config.yaml
num_key_value_heads: 10
intermediate_size: 1280
vocab_size: 5034
hidden_act: "tanh_gelu"
norm_eps: 1e-05
tie_word_embeddings: true
init: "uniform"
optimizer: "adam_variant"
max_grad_norm: 1.0
z_loss: 1e-05
Each number is 500 + 25 x the weight over its row's rms, rounded and kept within 0 to 999. Layers, rows and columns count from 0. Numbers have three digits each. The size before them is the row's rms in percent of the matrix's.

# layer 6 MLP up, 1280x320, rms 0.0566, rows 924-1010, columns 80-159
107:484520465487513481503495486514505528548478480514498501517535501476526538492540471449518480495491472469520504483489494481511487463474520464516502526457485494505509487494476527521528477464532519513510482473545526500490461532462513459522504524
091:540490494531508494457495492487514490521513517503505515512523503531500510497512504478450496486476474450495534515481458522519502474479451541521473521506504507460470479487448544530453485471503478465518474530511525497492531527507494493563518468
106:444482490525488563479489515530476495544443503554543511524520505489533561542483472476523523509513486476500530506485502521485517496502507501523495474496459516482489469519451483458512518516513503516463470490519498509474493514506515517450508484
103:503528495495491546503489479453506549510461477511507455476492466486504489503473525487454489527501493499506512499520546496541478495521520499486503503479520482489496482499529507487549505516519490511479478540510475502464495488486494487477535534
094:524500511524521485529499523504532502478461452565475530489483468493497505544456540518474479563497545494469510489474532484477492564502448543530529518494507507497467494530527514535477441517532472480518502482471532508475506497481535522499500525
100:504514504515518498490479466517506506515436484540502507509478539495474529459491432534526497492499522480525494525509522491519466523512502503492507502544483497497468500510486508494509513459513539492466465489510532512436523518483540464503524466
095:504545554480521488488502546511465511514491475516504473504492468501516549562500518471508517516518478511515527491490512516506561498461538469554509482526509527519464433507456497493554484472516496489525458503491493523495536488503569498505459523
110:535445502504547464470504445469508509532478515518472528476502486519492513487511530463472496519464472526516514468501501508511462541548426507500491514490495511519455517493521454533497496464523473483475516527458527502483439517517518498507518538
097:488489496453527528464516496528513515527525490558489481465444486478546484514484494510498533483504508469471509524457474496520530430501483504481507534481482490529494511486519514515513493512549514460507484514501524531545521485515468531495525517
089:489543501498490477436485496487553521552499499523491510455495489519531506490477460496479498493519453494506498492481512489487465519473556478548496531469478490524482499469478513517474497507510520498511494526493491493479534473496522506534500509
097:526533485540530519465485503522497457488489498510508511522500494490486524490540463465485495500484555494505475492508536535499500463510516502573481502448458483508484509521500518497507495488533481502531499513466510491465489496534544451518506469
105:511490488532483499518514463507512496487515541524493500500518494533521528511447483503458492470484495520520479513477549508484466491526481499547537496522509515499521497491522514537488489526497508462475499464486514491514474538523510428482497475
106:497517497504500514527495456494508525489554490506503491501515495515503501507456468479504497466457503471500530488496483492512510517494439537461492492534454488496493513495507519511530462456526521526477500522514491517498525513513532509470506540
098:550535499528470480519508523557455516508496474491490480497510551518485492516509491474492465497545524517515495481476516503493493481469513489468488525489523491450497494460496458547531517509489484461499492472467492500517509546498493468426537475
099:479498494517503488453496473537506500520471501501481538502497490468489523528462495518519462516423536463501517506494515530470514507478497500517482537477485483499535469495498468511518537493521443480467462512498527516516513499489501496500518481
092:532545525497511490527498483500513500505486472492513498498514525540502522506496503429546514512490509494534484491488461453522509497510497494528481502489498502484462526527498503521486524507541513510473437465481473519487525496476466500556516512
103:476546498482553456482488489517521508513506518489471512476506494532464474554479469462503465493515505521529521486490444512531503487483508545508505453498511470513482445446479464477488486520504533471524489497492489498500514481510491484489465497
107:509534567509534501480495488555453496507491536524480533523494493518501496470500493485486513519485537460501548477500496555507484512522487537492431526468476518490449505499503480482521495488499455517480459504501489513463490480486505475528467493
106:537525523499518486460508467506475535509496493494540501549464502496429502505502489499488492489470522439510509527509520490475486497471483460537479513515523482500518483507452495503446452523521480524485464495497483491470482501490471478491524520
109:508496491499493510498524457522500472488499473513534474512504492511521500533503520484516485509481484496533514485486536516461494481486535499495477512507487524451486516449548509536482501468536522500537499502498506506510525549537467501443491437
093:499500494479510517473505482478503495508502524491508516443527499470499521523483475516464523518493500487479499468501502494458515498501487556477484485490480466514506456508490526494486494532518510515531503503496479543508475516527509536481457505
092:520485527461510499511471475517518489516515489498497460469515536519491492495503487490510469492527488516504487469459495489483513531518515533483483501538493451486472513516527477495515488451469542489477473528495501518511499559515528496466587485
104:495499500530536502500473499516471509521534464505483544439499490503466546523499525512524498482509512479503516493512505528509468531483474512510439491455516516488484496487475469516476532507557497471487508510500505519509508501466499484476512487
098:492520520477493501495498534521517483445510486514513491523541489511544509497512501479545505456458503501466489504506534483519498450490485438519453531487517508461489473525512507552482484470482497528484501498426460527506504485515502481499493510
083:504529509521524501513536530495521509493506508505501472462507529503485530508520524494530477538544500442512525507476524500496492523497533561446523490495502462473518536533494458544489516552529517451519533480511472525494502498458482534451488465
105:488475499497522526477541519522476557518464517534483494525503456525482519485530504508517489516441470505502478494467492455500489504522515553508521512457461483453478491506450526534474493490519455428472472509473495477511506525463531483478558525
109:528486528499523462454477534520487544461508438497509532510523495508491497534504496451497492500512530528520519468503499509491492466515460443511498542485533450493567455457471486497523538494481471477466472525478477487475452510507500502498477476
100:532531507509499476506526510490484506505542470486450452484482468511509483507497515515487488448487484485499482493473512472461491513483512533497512522510476493507515512495549485517509484519485543480497498527513554496525519505546476469472525536
101:501479480501499484528498513523462528504492469526523513469565498484501480503493537502522509470445490491474526496495486510503526486515440475466535499527473496504513515459506534541508486499534516452509507484462546552505501531467521480449515523
101:471533537459502487520512444509535510543545504491513481513525463455509514556497524479516504506532541529536517499480483533499516496525480452460470462473491510458484532463499456473508426477503508474484485483466501515558515538502468503544506481
097:536503560443470513500471438474537505508521480526523515498559481537512498521466530496499464478510510510495516506494524466553496550512497486521478519489498478463496472498528486508555534496518486504504486488512501497500537485533507513483500504
090:494525528474534488478505486504515470507500514526547464519474446551494522480484518461511502495536504477499496507501526521560482492516460486511505471460465452484523514524504488532453497526504455491527510455516509458502496531485516489556471490
098:488524542513486475485477558537524525518510478482514487529484462527509524470523531464484491480496477494503493464470551538501489516466510493467461579464494553538527523542543481491533475510472505513463487497476484504515536504496562480515472497
102:506494488524528496535491516528453477468485490556480476517524485515501480474487467520460539551548485523494533471483503509519504500472473485561489497497534488498485485469479479561487524453529495499526520554505494530524547490511549502454520474
100:536516499535521482466489531533479492489472472497498493532468465550511506535486526504493519501480535494500504450480520507509483527498468473468454558551502507496493453511461470491535512488508483496473469484479469502475461513521480423453479499
098:493526557525516497507477465550535513509514527537507504506517517512523500532529507553517476481477491468559527466441463528500496505497533479532480464516559495506480539453506486528502479497514505466478453518494485507461537484491452474525472494
104:532545519475544476440494500509518503484491455464485474525550493486528494519469509501459463480518483465524523505513502507511501441520479509511482503466489474515514472535536506532504492540523457509483502559478494526465503479516484469494468486
103:524547502513505510491492531485504517476487499546458510491485488491562505516514479526470519477481508474507478460502502524554484490468522529491439529492448496510472504468477535495485509505489458488463514499469528481503513475511466488547555488
102:503484512508499518480473499503540531490518514497478522503503487501484502503502481495465537494483503465503490499495490544570490495508501494493497525558484496492544522504440499535507533514503462496503474483482514549508510499507510485451502532
099:477532512496484528490527521481473528538458475557476442475541515492542530483468498518519506491516486466541501465508489492493493469468510526501538557509471521491482504507473505508517489467510522488526509512481511497516518519481553484523511525
102:473488518479491487461486526494503506544530455518541469506496499504509505531523480477524520465484510520590514456524494523468468508511504481463464505458514504478491490525528522486511492521495522485475493481486509524467508530547525472516529484
093:515526490472494514487456475537503487508505492498551461537479501509462477467440535487495477566503471503478545475529480504519512510443524465493453549502494500519474526475481440505529500513552467529491513493462494519495518504542504517493520532
085:504460500523516479444478530497492491516468446509487550492503484508519493488461559515469496526529499501514550499471529472522541522503520495543511522539479455489481453529473508479494512507455512450469473533497447502483490530495498466503461500
112:487536529500513478500512532501480487512486492495502467490490446525470470513516491463537459487528538510519536509507538488553511492488538493481507524529507504510508500486510466498474536486517483460504474491503541528489528488510525512462544502
109:524486504502510510495506457482506490557498515554500507508482488525484481524491489489471457511491536515500495513491489520479502503512510514525459492495524512421517482514499495507542498500501507514455473509492489512468450556514502478461494493
105:497535519499536529506493476511505495531477481499509500485535504501512541537486546494475530466493460449479480468440493502516509470540466488484565497542460500539502488497573466496523511466478501453458453472491516511525513529510497469501495520
104:504521554504511549487494512538479530533516470503476462530515478521508527537521496477498529489507502505502530470457493502488528469515457483534496528501510503485482502534480479506534455508474486516476498571440507500475468496515488491510545524
100:474486515487438518481512494544507481510524532524489477450479499470531459483498532531486504490517470492498558473500527534488508496450546546536476530458504522497541524475492500546520463509500477502513500485473464510482545577506527532505465519
099:537513502516505480500498458515470515463490494492492446510521437472528504491495475485520504404492510508510548496487554497502509471509446509488470488490506523511505472510468513508505492482538498496504500541509523517494470508496568460499541502
106:528498464490495503510523500537501515543488482546483528492523472587464492520507510536480534485518484501514505498477481518505493475511469536507458487524485533478466490506452482491532477489451539502480485498493469484496477563466510483514501501
100:533536540459527497489474532504513510520493439492492483516524463532506499562526528486515467469446530538491460501545529522502488482503516489507524538499500528463524499476515515509494465515542554533490503461519527502488497514474513488527469469
093:530508499500514474528466509559508468495505467498494498486503479522534514471454538482516471455462517516491536500516492559558522510486504493493514502506480487497481476468563498499506495519494529469485465451456528521468469546467553472522515485
101:548556512414469514465478497518504538537519518510513492555473515527529489519496528499493535500523506516501489509484516485525489515517510486502502499480507480536549466493480510498470478506493551502499496480449471482472509501498460497497513502
093:513547477503542467455484515464514487505544512533437485499487500525508511491464489480531454455491483500506512466470540525490501524529469513475476481474483482475526521470512505545503475521494499490551492502461510507458508488501515501505497496
096:512540492481464491475498544508516493496504523555473538480474509534504470495470462526461489465502499466514533490479498476479481513543537543518455481480466518501460501518462484475536510474532539498511489500504506490484489507549493545512500491
106:505495504484509474484456501555485515487482478504513502512529519532516469470509471504485530486493518529489522490530495528510462553468478451483546516532516505503495500492494533507539514470543495485532486470469508486450478530496480473484444503
104:506514544477499472481503480512517481539477469508519528474516471498488540497483478493506464532470531490477548487496549498484462464507492508477474533493487492462546491504473546536493484519489432493463496496468487516502528525527548528527527492
102:504530491424472470506482502478532529470467507549464452512485478531510487479500480502499521511484530453494536494514487514495455500482517501469502496476490496489488505445468514512495501483514534500512520493507504483495510533473516482523515481
104:536527553489483497462509517529499503498541492506497528529524508520485464492492494494527513459489498508496511505481501498486488508463464507517516518539502494479546506503457477499528469515474527508469439518509469458523493565493484481528474526
087:504473523516517513456463526529533533467494477541461470509478560544508548464481481479464462483527545490480495478499476528498488517477518531502524499472508527504522435507468510575497493507537490498477451501542544468533535477483479492472489526
102:472535558550508491501461485532506492475523537474485490507493503554492495482506494480524493472520550502545504466465542490513475490510474521463472506480508473496500536503494493513486463475471529477469487507491492550523484509511455494497489517
105:526490513477504462492485500521534518513527485526533536481478484491492507533494546478485500462454485485524478483468493528533465505528469478491486492495467507485503462510543503459548469512514532488483465499502516545510504524511460519477548496
099:468505544514556497445496510495522483469513518507508489483487462529500500512500487515474496452527473525474526461521487518540480503483495527491504527490488536480542493476476498552539528556487478490464499485482511512501462530523489520516497502
110:441502509509464515497496487500501524509539511486447508493471521509543527479542466498503479501493472495529531463493474550496465519515487504467477502453479519492503503452502493486530451470541545535522478501488493512470519498533539521476504507
100:504488509485501544481509521540530513561488466554544514485500460530514489507466544507479497515486488500483492510499499505538504480549465483511502522495508517486469501505494481504502547509480492464483453476476492520512487544553477456493465561
095:480498493495487497452507481528546509533470536483520570505453534530473470501481497459517492500512498482491518506478508451468463526492489535505462548459454497514494509520468510479463491510496513527496475500505473530503493498525494506501516495
100:526499501505483498494493472499506526526534562512570514490540436524502513513493498562514505517482469490488517492499516501509496479466524494498550543509484497501532477468484497527513470511518497478472457474515507470526525523498546516533460516
103:505504521461459494472470489516538533555492511560519496464506521530483496481509486484506516516533464510476489474490490465500513476494522532527497490495445554473478478511472513520483489483548506504468497482515512466517484529550465491515491513
107:489489476511502489484455506508541523512482499507523480550528470469496477525489453510507517504478478481503506496504523519493499512478491479516505490514501493421487500447495535465517482476468552450502495544528490513503474539509483542530474512
099:495511530528517499499501523529532516479486503525505503463493534477511527513486437462538498463541506492525498496487485516485561441459485547508520505516527477452517477462466488533514502489509452480490481518481516482548482520507451467511475478
096:459527545477505529452490513512504477503461471513505481576483500518535498523499483491492497495466528440521522515512468475523499536491489511505541480466498501509497495506507490516481497484557505525504474502558498523452493497506480499494503480
102:497506479484524541508502534506488513493497493553486519479516533515493481503472477511516486533530474513471470472488451536529481527478500531501491525471489460467482518515467531495534505445494537496466517507447479485517484541480544410490488468
100:522545530501544453462493485500473551492488480521466496485488461523523583521453473528478451486547491497514556490514463521505476488546497520511477464509521466506539529503480526500531499511538541514509478506518535500490520550507515498525516522
117:475492547492470527528486516536506490540540482503504521529483460499491522470518533492447470490514529470495517508467522507536534521522511493511485527507477521481499500525530480508486501466543444446492449468516497513514489499509493449524517491
103:528503512499517478467451539495473532437505501492562488543533507527514504511511475495513507550489485473530502510493463489494498479514514535528512544474502482473506500453499533504496464499485512499512458501511506520501541498507548487489496478
095:514492489537475527447493511551519519504517495480488481503519491475507537527468504508532497532489550506496565485482510487510497496483445506490526525498451464478500522464517477496498481534488451482466497530528470520440502467501517473524512533
091:525501482504495469453469508490525518534533481526522503484465516528493491502483533487455523469475447424494521490520514494494497500528493526481466511477514519507509439504497543522563467467509518520527513547516482550472535491549547499485491524
099:535550522507507508504530504475511543480464476467472504504494468480535527495490515476515452482468504501523489515434521498458499517510478509487534479555531464519529509446516478499470488524537529537529492508497500492521493522456468471526506519
101:494527472476499553522494504505525498506507500515518438517499489529554525472486483484546495496463463516484502492485507479475516491468478537509514539481491528506508527484476504506528495506484493480517471483505517537491520502522541523480514492
106:462530521480513510483479526548508481531489517515491505505495484525484502512523459506509499468471505493518525487503471495529513507496481498487492512504492478511516476515491481501462456500537540477532488526497456525505534489554461523558489502
103:511470478501491503507475508519507500478539546534536492516494481512507527500504471521508453445477498479537535500459494546491500456443529485523477452451511468481497523474517516563515441501515510513525487509517515485484472484487448478555491516
100:532466490510534457502487449512475504549480480502493501493498532541516499519500521490477476527486491461466536493539450557482512560531474499502489547530456493488485488514527508509477490492502495485535494477473504476477473499537528514515505458
088:473507548478526513515508509477477529505515450492536467493485483538489540532499471455475445468511493474502563492484555507525516461482485508490505507503504482499522513487461458544496487495521510478524464477533531502423457519505487479478502497
103:521491494499480494499509504465496502499478469511494485500509486450453555488509476512477507524470498478512520498521559479521480522491508489517547503505492513496492483511513479549530510484518539509531473477504521517513536575495506501486471528
106:490487504435501540515482472503486499517524463502514519534526494468523499545476507458501500537493489474500524471525480518515456498501522506498519518510513480503491511497531498507522491487506489526532457536515474543486525522470523525502541516
108:504541529480459481481483496451499531453517478504505454486530490507554515509485499462527481485475485448529528492484517487472517522483491507563498462507473455466514487452466528521503495510469503541532507504509521505522491525510480500518481492
100:506491480550478504491500472510455452518531501517455476490531494525516489537519506501462502486490505523512506478484513531502493496518537506539502543504495494486494517473523514508484505484525518514482482500491528510518475487512518508512544497
# layer 6 MLP down (transposed), 1280x320, rms 0.0573, rows 924-1009, columns 80-159
109:523505478465477505559496499530561523469507505505538488488511506454492494516553458530513531511492508494501489496454469506485528554514513512531500528516501488507515487493512474462507512477505496465477480491527554525529493506514527513491530486
087:519515518502509504510490523480489489445513481471501529499483495512473480480475497534479509541499501538475494491508505454497499501500528488493531474514509490490530492515516453549503521489497530515544499485501541544446528423499494517528479532
109:507552470498492512516485458492523459543502510495537492470542495472510525465473505506538516455576469502471526520511489533513502491484470538527478560480497506521494492508519500500500529467474502506511480477508484427508509477465514457492467461
105:501507492501498456481513520526524517486505544527484478506571510510481481510492503506475516471513571477487513521542500468508531517452465497488517493479496476529546479550481509490453486485496474489473498469501504510489504523523484460507471485
090:472510481494483483533508546508499530508512507521512497490495484485508460520502456530490506496542461476512520473526510508573516473491506514513487527526464481458501501542468531486507481473489516514496522498493463440483475487488534502538464500
103:541501517464515480492505520495477537495491487482500487439499562543512517483485515504548523466502490492518483496469527517522478532500522537500502500558492514478516562523513484496501527510473491532509488519483461512474519448531517515510516480
096:516520520438487465511509512513547522488527480494507568493483501498480496548494533525488491505485482504497528511494483541540510526472536507463479479537517522539510461509474491507484495538499494544542515518497551528523488494473469540483538499
115:499510510501507508514491477506500490512506504442452529488503476523493525505493520545485517529500504532514500517469502521519469543515514503486487537570516420508535481511476473484503491532488490507494520527503520456484455512504524488538501527
097:450509531500463518498510509552523547474565512506539497473488478515478494533489534505470478498482536504476523487494448479528519483507468505511488536478505493458487489521518504494522531508486484517493511529503503490466501481481504518457536481
088:492510507492543454481496494475478548502484467475494529495532456462500503526482465518520487493518505484504524436511465490506527483530515476511471520503511493498501527477508519487490496489522503478462486501487542522501501479492484480489505486
098:563506462467460536477488511489487551529502513518552514518521516482488513494513471505458548508444521516488501470536499498477504513517478476455506491478516516424477496521506480488495487477469494482492512483532519492515508528512481516486494531
106:511481522471500531518486433446490468531474491486473527496496501564491534483426476522503533496473503492504513480522512525499475498487471492518496487530462504469460510528497491517539499466509511526480491525534564483515479491484499534506487494
100:540541520483464519486505529545532522468495526461498533514475550476492514489471482521505472477460481440501481479521490474474549484509475538520480485493513521466522495503499530488525489507501516513531497518521525500548479494524553503495513504
094:496532514458478510455498516517515509527467517479475505497506478478504527496498534502471534487475438474507480542489444529505495512456494537523491496522457506492496508514482484501462496497508507544487455484506472476494503485493528514515474510
100:511500479480473499519495482506479533516500468468536512526526471492446442489508543519500532486459482532531476444466522538486509516490457479508500493522468502570495528511466472493466492500501487488583507468555511465525457480465491500504528528
090:497504472446498543460484517528443540541529536497554481506465454515493495530463510507490505503501539528519538501537458508496512501519516565492473486519514491502535484552503488454541518519490514498498504448454468511516505510533484472576498497
094:537490472495497504508478501484522482491509496519525494551474492532511535515548523500490462469500549516498503498485506505469492504491498508509468496535461493488455506504505454524438469516479513517493507501527520517486509461475490525459519502
104:527465499491495482496500428451521476503463487479486486531524537491481474532476521552499527429469504490488498488463518510486498514502484505502499521522458523513479493533485537507461478522541517494506518561496550526478553465506538519532535472
114:507507527441510516505518513467506497516524497485491469483513533509480500505520490540458515477488469496548491488538535529503514466548476542521486520506519489489484471517516520476507485507500512452537536496424471511501456515464510497506499506
102:503468498478522485476510532484531462496503517536492507507482480485517481524489517516501517511468506550516495530527520492526510472530504527490504505490508507467496538500547506482452536498497455513501523504516456491488491502547507524479475501
090:515541518527512462524518504547513486521509448500538506526523520502515500487500506494497496502579484476474490540520501477466497500508492479501506500498486533519535485480463466511463537507526507501502472501524464487507476489538528510479457484
090:486499559454535518501496466500500543506493493460467505529500498469492503469526478561506517524544500518472502482560451424488524463485484510521522509516507471495491508499531476520492506545515491502539509505510516525483512528536508530524467514
110:540484504522527481454470460538441468519508487462495497474498504500479514527512467485521511491481504459507508484516526493544493508482531500515522544482538480486501466494513520499525504529507502487527476492481513494494497513552473556507526505
104:522478517505501524508499525456531517505542500523494504464487526507488516487499487535519498459488489509492536484470494530507490522500478477492547496525485460490515474514506503489508501529458534478483489479507466550504540556492522511463510482
086:498468495501484493507481452449469499503483510461508532496495455496538510500474526546488496482487491538502471500492492531524524509515521476568452554464478481504510480511508501479533509497492541529495507547514511473496498510518530472515507504
107:522507493468538547517509505519495538501547524537506523480472481513461511463492479475479517495495488511513495491480482479495475530514479488521486529556517523525468526477520498476505498557479480534474542496543569514484501464435531484491511484
110:511504528514480517549523535508495489512502512482483495502491515467518495438508529516550493512546488503485493538500486538466488498541473490496471503479465503523475475483452514501555503521481497520539463489544549494489475521482496486510478500
105:515531446475536514509506470486536484505525488501524529481493490497449496469508505515522471513470515487501499521492471491490498504506488481471481518461468511511503449490496500467431495499479491507550511518472512492535473509495539499523493497
109:493494511512532478510497494470455462516473469463530519527473509534493493496509529504528461476519527522486499463499493486530471515495473491518522456524523485504487485502511480518491509509489489528517512508531469511518486464455509498496464507
094:520468511482465467503508456468511521492498500535485461542479494496482516477505529507480493439483502470524560490558532447484487531482483541496485501520519532521491521577512502502478525512502487466511457490551510481511514444457474475502511534
104:486454479514520488516516483486496538522521492456492491462496501532447494500494484483517498499527530554521482473478504493475516520535494506494519506520551476458539486461490529496496460496494508535513512456520483454460467499498536474510493462
090:499514488487539493543506517474525480496453512544502523566495495452545482506493491557509470504524503473472531454514490503534473478463520515540538525499517523486479493498502511500466503530549469518553502469459494512479483541453530527510518496
104:509545522506500483478496511513472485503557567461518491551515499515501528511507504423497457464502510498532567469492509522481491463477453482479524490505527497511462477477504522502545483506486512522492461499500476506482547540474504495520512531
097:476497466492516511569507519471512506511502474524476513459493486469495462487482510500492489538545499526504501541531457528485515531508519491487477525539498494568438525497466520557499510502513542497533506508531485488539491495521535524486510488
101:504487523499549517485510506530514491493504487491506503500506470483449480534496523458499520468479492483482512535506529526487499472491477448500557489501509515533494494518535516521496516474474495501517493471520524500481476521498495534522486506
101:492552482510480493500490567501509494491515470472512512496471504453474472504493491508539473475490499491490470483508480498490482489534500498492477452544485515515522497494534489487506508467529534486468486488483520544553498481524525501504485517
111:560489531524532498482493529472488550489516506543531505487485483481503488536528538502521531499449501499512494477465460510511504522503526493485510474468510499507463450498519498486491526524509479479496493507517503551455478481522478534533488509
120:552553518506461518512463522473503524421495501512453525504514510524542490486506475497534512502535464477514490469477516530530489488472492494493498519489443504514486501482493510504497522513536480479511561486533496490495521488488466526535550500
098:499497516511517496463522460456536478502510496502515489443478520521529479522503494500504500484519501540531545471510461544472483449485540518528488493454489504467457516466490534469527549479520478514473500477464539478557486503501478465483528501
095:495497516534497509457497470506455503480506472548481491528473528473495509491472525495537521508498502481512491500539495495495520500500491442471510509515461492521450493526483491538491497563501518487512545503481512555519502498469490484529494504
093:545537523528525508478495498514489474505512524418544524526489503527476495478473478520474486521490516495493515489505482461532481505450483522474523536501533508513499539510487500470518499451477502490495534516563515486511498498477468541477493494
093:477504474525480532486477488518498491488514514497536516511520469544473536502525473498541502521483502465507451532484521478519528447508441479455497504506505504544536452523473556521503554509458480506520532487483504495473486532525510514510511542
091:482515517523482484514469533531530513495487514487511549508545467476505504423456502467506490506466451481503495485530458491512465507541503542498531511479515523469555450484485514459516471551520488517494510543507475478522515485461500476495521510
119:483512491510532542457471483502482453513493504478511536451465479518477511470464475526543476499539471467478524477500498516463481486490526489534512521516526493542527490502521481516527518481487474543474440513531541530496480457520509476466482472
111:548503502520494469467504527472433460440504500460510524508499525499503518503523491495454484482500503494511516505490488484470478509455455510502474540470511472514511534517496493484527466471511498533517477505495436526484550509495486495496473553
109:431455524514511490507508508510500556523503535503460547516477487520517542513530496518467516534485488508517499496473465485491463506498434521534490498495514516482508551496489502461488529470474501454478517459491545524484468515483502468478491497
100:474504493480545469515489481486502478485473466446490501479500509471522457498489477472490513517487498532480528525502553546530488523491558498483498471489487491522504495542486503481520479499476484480520498534484516492490529511523492498521483500
102:494527462502516490494505524511474481501481503517482516544484465511496506519508517499497510542477503508533516531468501494525465502483487484521509443545498500509539490494542469464463493523502510464566495509508514520469476473475517460440519563
105:478464534478576520533482493496518481479501487525488494520523518493479516516490519485495481499525495503520512505478481503502523554512497506484485506541519484525485540479503537486524469504489523477506493462475536465517531519487490484484440524
106:531531496505509500506516534481505463477553504495496499466484475509488492529480498485515473480484462532515498479506518457539504513487505490517452457520492531494511477514495470519520521534466486540489540535498497511505512529519477496512495525
101:519467516475453467470510503503509474515487539538517485501482510492497484495511487468495452523565527513481531503506528541490498461520496499473474531479500512488486511530466482503506517509562515469535517471521503502532491540489545516532498521
102:521474522534496502544458509523487506530475451505523504498529518486484542501498487515481531476468554518495548503514497483537510504523466515472531505496453502529540471473511519477474468526502526462486499484510565519502432497526518468492494487
092:510531509477521482467492497548479531510518542508518505499505513510493485510519489501471461505511493497492509487492462487513492499502578435503518515517493518509495497493492483481517521501501499505502496501542513514502521467488527494506510530
087:480499499482471500500521487492513493504508487487457505506489539517517515505567511526508496472521532486468519516515532498501493508522465493472453507527524554486499486491474500492488503477475513488497529500485469480496482506479506526512496491
093:489524527498519471455493521513500490540499496484484499441518481485501527475545519546449520512526484483499513515515527547501511483481514484509490486525524517538510503450523530522482542511485493481509496551524496483479482522484476484527477515
102:490531516492532545517514474473469474514524540534504505465477524504481476528544522454504488523525502468539502496502455508453522495545497478493484495490429499512516511478502455509525502528475474469496477497496494495535458475547523498497506530
106:512481499546491504502482487519498505498524487480491493506465514507500488538545517474441454455501522489525535454562479454498499548480446489502488507502510519501506516462468502514456473506500511521491473495501531436463523515502508515447504493
108:554490492472517534459489527512464459492531494495494504448538495501489491482529476531470492461510527474530513515545514501460540480490528471523525506495516482538571506489513523540531531521501495530543496514493498434518473478470518487495470520
133:529539480532513513510503500492482531480526464483484495479499516496490487497512516473521479494490497462534511516524514529484492520480495477509500533520519499545548524490498497482518536478442486492475516526484525499478515502468513472477475502
082:478519513499490533488493468532503455541485525534538500498442511494482519504537519500528487486558488469511497459471522536487498450472582514508460485526518512508521521499509499495499472529502483519515502469462486519496492530515445546482463470
097:501526501487476499487502493454477436497529463524488495519529477468513542490494484510492488474495499503488511509487501551500535512473513493504530537473522491474510510477495493490485467533533538476511517493509542502522492475529515477499488484
098:502525481488500499483509515483498489490473552516514510522492481483501492524509509443554538515472482526506478474506491490484521481482534494508522453477561502409482488462491484490478514532487488493483494483531525483495484496512501515486535508
105:470496507506489491522450503513529500514527477531486498501535524504463493499500497493473517496504494525492534472516566501499480526500493472440523472486512499494501523532490479514531511494543541489461491511462503505524466490514476509492468473
098:547504488509510526519511527489464492501546475473550528498448477482485514497487447544500480482537522507509539493486491510482512508506475488523468572549509484487518505457490520510517449484476524462476506540528445540493518505505498512487498476
101:484518480489447471474519482481475491461510508477483492489543537492512459534490513469516488490520505496513549483490495511528483485508504485488482454509511531526527521503509497471517490436487544503492469517547543489494551456496454521563495464
094:493440491506526467542498505515515494499496504480523535519495500467478478532513507563484499489476512528485527491490495510495462479439515499526514505487529487485535484484471504494469511470471491475520498455513502486458519483493487505486481492
108:496536516520543502498492492495501497469499464520502491511484517505466469521558561498487499489490508541513460484509514554485502512490532494542497481513501505516496487475495530516503516483517533528511503469494516465534519508520429478506497526
104:539510464507468492494480489491489522512516479517512506484486528510563536450511502513482517546520555506494519551499506472518509498498538556523518498479486499505543476517523495476493495437505442535450496502524440465547490478439532502533505504
109:496462476518490497489490526488502508522445475508475479502452497485510482523515512507511458541472460500483495486522522471525498509462459526503486440495512492506549547498497463502467472456461480512486540491502503510511532476485497496476461493
100:479482518531493563492490523539500472528465517471511512533492472464498519513494528496452487527512543533481481530493511483462498465471498489492515513472472526488535476523509525514490499543474522506486506473564513520500512508528532506511468504
097:458516537542486513510493510539472505539497478458501495461485484517553501523511469467522517532493485485517512572500500542520471509479520496464459508441506481484506534504472484505505484486496534507469496494452477517493518515474495493513489475
107:539471497491512525481494472523560528516474547516527541475510516497538488488452480547503515482492486467503462489495458481486491463481527526478486486510493514507504444510460526442507479482453481508518483483512537517480474519497523548483531496
096:490527500518518492493501491537455484503478531491497502483582528524541478501520526503479487468533517516553501552461494512500493476495502503505508517505517548519491465490526464535486539489520505517499551497492512483528471494553501495505475469
123:469526512476499493507492536500413527468483509483505530460486496476502497489501519504497494539491470449495503535451479507491515471487514483511491491487498505508484485486483522511523496514538489487505504525535538543492532480512509526486487508
107:511489524523524495501489553503501474465500514483488491508499533517470497480478507461497462497464514545546514520546522501477514521516517478467543510484548487521492509506516500513508464480503490465499482469495557500465524482514552506538508493
091:533508493525470538510527474507459498516485492548498519504557490496459490489479476454529515512483433466497479496472516518491510492511509490526520438516440513501527492497477488466469540505501538520494503502491535494486459475533457492490470498
086:543467474475478481522494525548498483468499513489487480475494486483555494501507528486485475466502508525503507478473495516462541520515523487518494454513522511524559544518522491485493543503529517507537492488471528487484502545440525466513474507
098:502486504495506479522495458525481497517516513547505521494496539475470474529516531475528496500486477482468545467521488450523517446489515538482521489482532545505544526510481479503471496468495512483497489482489519468469499536483528467508508498
102:496512497479535522489517497410500531497517533443519501527516512498478475530491483488497502517531476535558497473485522500538493488501506494495493503477502525483495535532511512523471454473501509513514477460513493516472510503525492484462485457
100:518501499494497514476540501480489475471478511509453485520487448517483497471528493535457504510479525512530508498524548427476532448537460496496471537494465507483522517496496484480508464486513461514490467481520500489483484484462498489481464493
103:510474485528515502480513516523515503486482549528475491455459507514495469498488497490516441498486511536490493519498515502498534489534527493513480489455531471488484492484482501503508538455515475496489434492487512496548437480513494521489448436
099:479525499557466532510508518476492537503506512525512528511526490499510478447519536470530509483571510481497491495506500500487430485432534484543524512494470541503510499493482509547509510450524465550516515480505501466497464493528511497513582474
120:478505511477540514468498515481525481522508472525482513473500495508515474503526474533473480482470487529514529489461551522524513498495494492496500526493481481530475506504494501516506468450483462498463494492518507474481477552514491484485502515
109:513537465521473463488501524498520512499524491559518505543515520508495527482503471461532525484483547515486517513555520493459498521521520495521543491513486479530512474497514545518526493483478477438502518500486484487522463517531554475471510479
095:499470496495500488509510528491476506479462490504536451515499494458482470499483486500463490496492509459474495492480495466503503461478503517521518476470485466480535494508497470466552513497486516491475486475514475533524510499510528470509520523
111:540476521480507498506505483499507556501467507502509486537551527523457527502508491537493514515453443498509471529540459479504465499527515484530553531532476498510507467521479486475516486492516493484507510488515467556478510482483481500507514494